Each number is 128 + 32 x the weight over its row's rms, rounded and kept within 0 to 255. Layers, rows and columns count from 0. The size above them is the row's rms in percent of the matrix's.

# layer 8 attention query, 64x96, rms 0.174, rows 0-10,32-42, columns 0-95
size [108 109 113  97  79  91  79  93  82  91  78  75  70  71  86 102 122  70 104 116 117 114]
[[ 82 142 107 177 131 129  97  98 143  96 106 153 103 101 100  15 131  51 173 160 120 104 140 150  95 142 111  83 166 188  86 127 133 147 161 106 128 132 152 126 129 156 150 141 138 101  85 162 144  85 143 152 147  98 147 138 105 115 115 105 178 169 139 122 144 113  90 104 185 133 177 112 167  97  95 104 175 113  98 170 137 108 140 168  80  57  86  96 128 151  91 111 152 119  89 154]
 [133 117 173 114 161 140 179 111 181 101 172 167  68  98 101 108  92 146 121 178 123 159  88 120 168 159 109 126  98 166  97 157 110 122 121 100 102 173  81  97 165 136  85  99 137 116 170  73  76 101  77 127 106 142 121 164  75 127 154 102 153 103 193 108 174  79 112 108  99 125 123 113 139  77 147 140 155  84 147 146 130  77 158  97 139 117 155 174 168 169 127 177 130  85 136  73]
 [ 67 110 124 124 159 198 131 106 135  86 172  99 151 121 165 107 129 142 118 149 183  94 171 161 130 129 136 116 108 145 125  83 100 177 137  95 119 151 114 214  92 150 135  98  97 122 129 125  89 207 145  91  72 110 128 126 127 138  77 103  72  81 154 123  94 123 193 115  95  43 177 158 130 143 141 145 163 136 184 145 115 119 185 132  91  86 128 149 140 149 134 161 117 141 129 117]
 [108 114 100 129 118 155 119 121 146 124 189 139  89 131  98  57 159 102 131 128 113 149 111 185 168 151 150 151 112 132  96  96 137 180 115  72  92 199 116 126 107 109 174 169  77 130 174 121 131  90 107 127 123 130 149 112  97 142 124 119  99 104 113  61 148 158 192  93  89  96 137 185 112 120 177 124 126 164 180 114 101  74 104 130 131  69 104  53 162 155 128 160 120 189 127  97]
 [118 136 103 150  83  52 125 128 149 161 103 168 168 129 181 163 169 145 117 143 132 132 128  96 154 107 123 124 166 131 188 114  74  78  91 116 124 155 119  86 167 135 127 106 142 125 158 120 119  76  78 114 125 140 128 118 101 131 160 179 122 178  40 126 137  52 100  94 100 127  78  85 190 105  79 105 144 108 117 155 113  67  97  64 153 131 117 120 118 112 114  80 150 153 152 100]
 [194 198 127 127 181 157 142 144  90 173 115 112 159 151  91 182 144  88 113 179  84 139 161 180 158 117 113 137 116 125 189 172 160  67 179 184 157 103 147 132 124 193 103 140 161 104 143  76  98 134 133 119 160 165 132 123  81 106  92 132 124 104 119 133 184 207 157 137 138 115 109 161 128 130 144 172 135 126  81 172 170 151 115 149  98 150 134 124 167 138 140 124 128 116 111 178]
 [140 190  62  87  87 110 124 168  61 103 160 153  89 135 160 106 122 129  47 122 101  94 116  99 165 100 149 106  91 168  84 141 182  77 146 100 156 104 165 109 160 127 121 113 117 110  70 116 107 131 167 105 107 143  82  94 154 109 145 145 116 108 164 120 113 128 118  90  61 155 146 160 129 175 122  86  81 155 102  91 175 133 139  80 122 136 102 161 143 151 165 102  71 161 106 102]
 [158  87  94 141 140 139  81 159 109 181 126 150 123  86 192  80  77 105 144  64 117 115 146 115 164  58 126 106 130 147 117 157 111  57 122  92 131 150 119 193 158  89 140 145 100 134 156 163 192 156 103 147 120  87 134 132 128 160 186 135 138 123 141 157 115 103 127 140 166 126 165  66  76 144 150 144 190  91 160 149 155 111 163 157  86 111 127 141  85 131 102  90 179 105  87 145]
 [164 207 159 165  61 114 128 145 102 121 103 207 127 121 174 129 147 127 145 144 145 115 160 106 139 115 198 101 129 156 107 103  93 116 168 167 111 159 154 156 144 127 104 112 132 163  94  99 165 109 135 132 155 154 119 114 158  97 131 185  98 113 179 121  97 112  96 122 112  95 155 139 187 171 123 176 107 118 122 169 126 199 125  67 175 131 177 157 113  52 155 116 141 158  84 101]
 [113 108 117  77 134 147 115  99 136  89 118 145 111 103 162 137  57 108 109 127 133  93  75 154 113 174 127 110 162  58  81 149 119 101 106 125 121 105 100 127  84 143 145 140  48 115 138 108 122 128 146 123 117 148 140 108  79  86 145  88 224 161 100 175 143 117 154 171 166 146 100  89  97 158 101 120 154  85  89 127 163  97 114 171 109  67 161  93 207 121 108 130  89  99 112  96]
 [104 185 153 134 126  89  94 152 165 125 137 153 106 131 121 158 153 124 191 105  71 165 105 205  85 114  50 177 156  84 141 104 113  84 113 145  58  80 131 153 123 126 153 121 123 166 141 149 145 155 121 140 198 111  99 175 169 119 127 154 137 113 130 153 115  83 104 151  83  97 106 133  93 147 134 155  68 112 142 130  79 187 121 109  85 149 184 145 112 133 160  84 116 165 101 131]
 [129  91 104  90 137 103 124 100  89 153 113  94  97 113 147  94 121  86  95 133 102 122 135  76 124 113 121  75 169  98 141 131 139 136 137 147 155  99  95 150 136 107 137 175 120 105  99 146 148 132 149 148 197 117 120 171 119  59  96 100 188 163 187 129 196 128 102 140 207 115 146 140 139 116 181 145 160 151 146 105 153 202  32 122 158 158 167  58 123 126  88 119 134 123 129 134]
 [111 122 191 122  80 146 102  93 196 102  94 170 116 156  84 106 127 101 142 118 169 109 145 178 121 162 130  65 185 136 121 111  97 130 153 159 105  72 136 161  76 160 147  67 161 166 135 185 160  78  63 120 106 130 169  90 118 161 135  65 114 131 125 155  91 115  93 122 184 150 120 144 153 154 104 133 141  65 163 175 118  89 132  89  89 104 109 103 109 140 113 144 131 113 154 153]
 [ 92  97  39 155 171 118  89 137 159 118 171  96 102 155 103 157 152 154 104 140  92 117 114  97 174 163 127 139 135 222 124 110 134 131 177 118 129 153 152 174 111 115 125 149 155 111 213  95 112 120  97 118 127 141 165 105 132 178 165 170 114 114 146 175 145 124 163 110 152 130  74 132 153 121 113 160 190 179 133 140  94  99 119 167  98 148 175  79  86 115  95 139 189 126 103 163]
 [126 129 100 153 146 138 113  85 114  90 114 124 112 142 135  66  64 132 100 204  98 139 137 112 145 150  93 133 103 108 121 112 158 123 107 135 129 192 145 115  91 159  89 117 119 169 144  75 136 161 120 117 106 163 177 113 143 168  94 157 126 157 119  72  87 154  80 153 135 122 114 134 102 130 204  35 182 154 165 146 147  78 202 139  77 127 127 163 125  92  92 127 150 123 119 180]
 [167 113  75 123  94 105 128 128 166  82 104 140 119 169  58 131 152 142 112  90 174 103 164 113 125  88  89 133 122  70  96 119 139 138 139 132 163 121 151 151  81 174 107 110 158 145 115 127 188 137 127  84 145 202 207 109 108 148 137  84 103  91  97 115 124 160 117 152 141 138  58 134 113  90 131  91 177 182 149 173 109  63 104 120 127 110 192 163 149 114 100 102 162  97 107 112]
 [135  93 172  95 122 127 176 178 112 127 111 123  97  95  81 138 166 145 145 109 127 151 100  97 116 148 149 185  93 109 145 188 107 136 106 153 129 136 104 140 165 134  97 212 135 116 136  95 115 151 163 173 149 247  86 163 136 139 101  97 112 118 133 124 173 151  85 148 117 128 120 198 110  84 119 114 168 162  76 152 143 133 142 108 155 110 177 175 155 147 104 183 129 150  87 163]
 [ 98 139 133 121 118 144 146 109  99 152  74 103 163 131 162 147 121 131 107 100 180 154 154 104 160 101 123  72 101 126 149 132 104 117 172 138  87 153  77 148 130 174 143 121  72  57 108  66 153 186  93 186  74  73  88 113 136 104 129  96 106 126 143 142 126  83 176 109 157 173 100  91 108  89 130  99 116 126 111 139 182  97 150 127 149 142  61 143 203 123 170  81 114 160 153 108]
 [114  98 152 119  99 120 101 165 153 134 149 116 121 105 127  80 138 196 149 166 130 179 132 121 158 135  96 167 143 131 152 115 148 140 128 131 113 167 153 150 115  73 109 159 135 172 142 143 124 144  96 134 100 173 162 144  64  46 137 124 107  84  98 145 108 153  86 115 157 133 140 121 127 112 203 201  92  67 147  40 120  86 135 125 118 170 108  99 138 113  34 158 112 115 122  90]
 [ 95 103 139 111 121 133  94 174 134 170  68 141 156 103  96 128 207 106  61  93 123 142  56 106 173 128  96  99  95  98 117 158 124 162 194 155 133 151 115 147 127 181 142 104 115 125 103 139 176 160  87 136 125 172 137  87  92 141 190 135  99 102  75 122 157 101 123 164 153 138 161 155 143 123 155 107 112 134 162 123 116  75 176 126 109 167 114 106 159 105 135  40 101 158 158 164]
 [113  87 139 124  88 121 108 104 138 193 120 102 130 144 110  76 122 148 135  94 119 129  75 125 133 166 122  98 155 132 145 170 110 169 112 140 118 125 140 165 121 117 158 174 125  97  71 129 132  78 202 156 128 121 101  99  89 141  92 146 179 113 157 124 147 106 137 156 197 108 148  55 132 117 130 190 152 109 116  75 182 113 161 197 147 107 118 176 121  95  96  83 113  42 168 100]
 [147 176 151 149 117  83 101 185 103 111  90 171 199 134  95 146  74 146  78  81 134 156 163 165 140 147 106 123  79 142  72 145 151 117 130 112 126  89 131 204 141 110 127 100  91  78 110 163 145 119 184  86 101 105 183 146 135  56 116 139  90 119 103 165  80 141 150 129 142 125 126  72 103  94 150  73 126 146 155 116 121 165 125 182 167  97 133 150 132 108 110 119 169 158 148 171]]
# layer 8 attention key, 32x96, rms 0.167, rows 0-10, columns 0-95
size [ 82  87  94  93 112 107 114  98 116  99  93]
[[104 166  75 176 194 148  66 162 115 151  92 161 158 116 114 172 138 133 161 100 155 163  94 156 109 136 128 175 160 128 197 125 150 160 152 132  96 127 117 129 140 101 197 129 133 134  68  85 134 107 158  93  77 177 165 112  98 141 132  86  93 118 203  98 130 186 138 144 189 150 100 155 116 152 127 129 101 133 104 135 139  85 134 201  58 134 113 117 127 150 141 130 131 148 104 101]
 [ 84  85 132 132 144 159 193 132 144 146 168  86  94 174  31  95 100 133 120 142 115 116 162 123 142 136  93 118  69 117 155 114 150  81 105  84 131 140 106 149  83 195 104 162 116 187 114 100  85 121 123 103 110 161 134 164 130 166  89  73 145 172 145  95 139  77 107  99  88 105  99 118  54 182 153 118 139 126 141 108 117  95 126  78 101 175 116 171 123 139  94 133 132 112 118 162]
 [154 112 182 142 178 148  97 117 133 165  85  72  58  95 112 106 165 136 133 168 131 142 107 146 191 115 127 149 116 140 105 145 112  65 128 170  56 100 120  87 107  84 132 146  83 124 112 139 125 105 109 189  93  99  96  85 118 197 125 126 138 184 152 106 156  89 138 187 147 154 132  98  79 110 145 134 114 126 129 125 142 100 156 131  77  68 164 195  70 150 124 159 110 126 124 120]
 [133 142 111 140 130  79 120 141 141 167 131 130 144 109 135 186 145 152 103  57 174 159 139 109  95  98 149  86 159  94 192 125 146 165 150  80 140 154 199 145 149 138  79 102  84 124 122 139 142 130 137 185  57 122 118 123 151 157 110 129 142 116  82 163 111 154 106 125 145 128 187 135  85 141  95 171 162  71 126 151  77  79  93 133 128  97 185 122 170 114  83 139 115  83  79  64]
 [110 124 138  69 108 144 152 165 154  87 190 126  69 153  86  74 128 108 148  97 132  90 104 104 155 138 156  63 163 142 127 112 167 145  72 105 113 149 104 163 116 131  87 187 116 105 141 133 106  93 115 149 103 168  77 178 126 121 127 116 149 153  54  81 103  91 131 138 134  57 110 115  86 157 162 204 133 165 113  96 116  82  84 178 144 137  95 155 121 103 103 136 120 145 167 114]
 [126 122 151 180 152 100 123 121 139 126 152 110 162 109 147 192 142 129 142 127 106 143  93 182 114 155 109 149  72 110 134 203 175 199  98 151 152 158 104  98 160  91 148  89 116 101 136 152 159 146 110 128 129 114 106  93 139 184 124 206 177 150  75 128 141 166 149  98 101 129 177 139 187 137 128 128 107 160 167 129  89 134 115 109 152 146  81 187 170 148 155 162 104 145 203  78]
 [123 101 178 122 140 126 118 129 194  75 120 146  97 120 126 120 175 132 131 159 145 108 124  89  92 113 176 114 100 159 153  60 109 131  38 157 122 151 142 135  93 186  95 147 144 122 149 135  49 102 102 159 126 146 119 176  71 144 119  92 128 155 144 115 140 104 172 147 134 128 206 141  91 144 104 136 149 126 148 133 152 134 121  89 162 174  70  90 143 109  94  63 182 186 111 145]
 [134 144 182 131 105 177 203 139 182 109 109 150 160 135 114 103 115 129 132 110 123 121 169 169 116 102  81 117 138 113 164 159 124 105 120 136  89 174 176 121  63 145 168 161 127 129 145 125  93 156  65 129 130 115 145 118 159 153 157  80 103 147 116 118  80  55 170 123  67 102  90 122  91  87  39 184  86 116 130 160 126 157 130 137 133 148 124 184 176 114 107 127 172 127 179 118]
 [146 121 160 166 156 133  97 139 114 125 158  71 150 120 145 107  71 146  53 129 115 126 150 145 113 183 180 164 176 125  95 192 159 136 175 125  87 104 110 152 104 114 144 152 124 209 153  94 147 137 102 134 177 170 118 104 145 136 124 133 128  99 103 141 200 194 111 116 113 127 155 139 168 146 106 109 135 142 127  96  84 189 120 178 123 164  78 142 134 170 166 167 134 134 187 182]
 [210 161 166 114 141 126 107 155 151  61 134 126 101 132  60 121 123 143 160 117 118 181 113 133 167  81 130 106  84 168 149 114 117 126 144 117  85 170 192 140 138 120 143 165 145 173 153 129  83 129  87 139 137 161 126 127 149 118 105 150 155 121 127 177 111 139 114  56  85 168  85 218 129 172 131 166 131 147 167 165  94  92  72  69 176 125 134 140 138 130  97 163 132 109  97 139]
 [161 119 113 136 162 128 151 119 131 103 168 139 123 124 141 130  92 118 199 122 195  78 194 120 153 181 135 133  87 141  82 164 128 147 139 155  62 135 152 106 105  91 119 109 107 139 111 100 118  76 168 181 146 130 150 141 151 114 157  71  85 131 114 133 101 181 114 148 118 125  68  91 179  94  90  87 155 163 116 117 140 143 109 104 143  91  33 126 134 120  88 130  79 159 147 195]]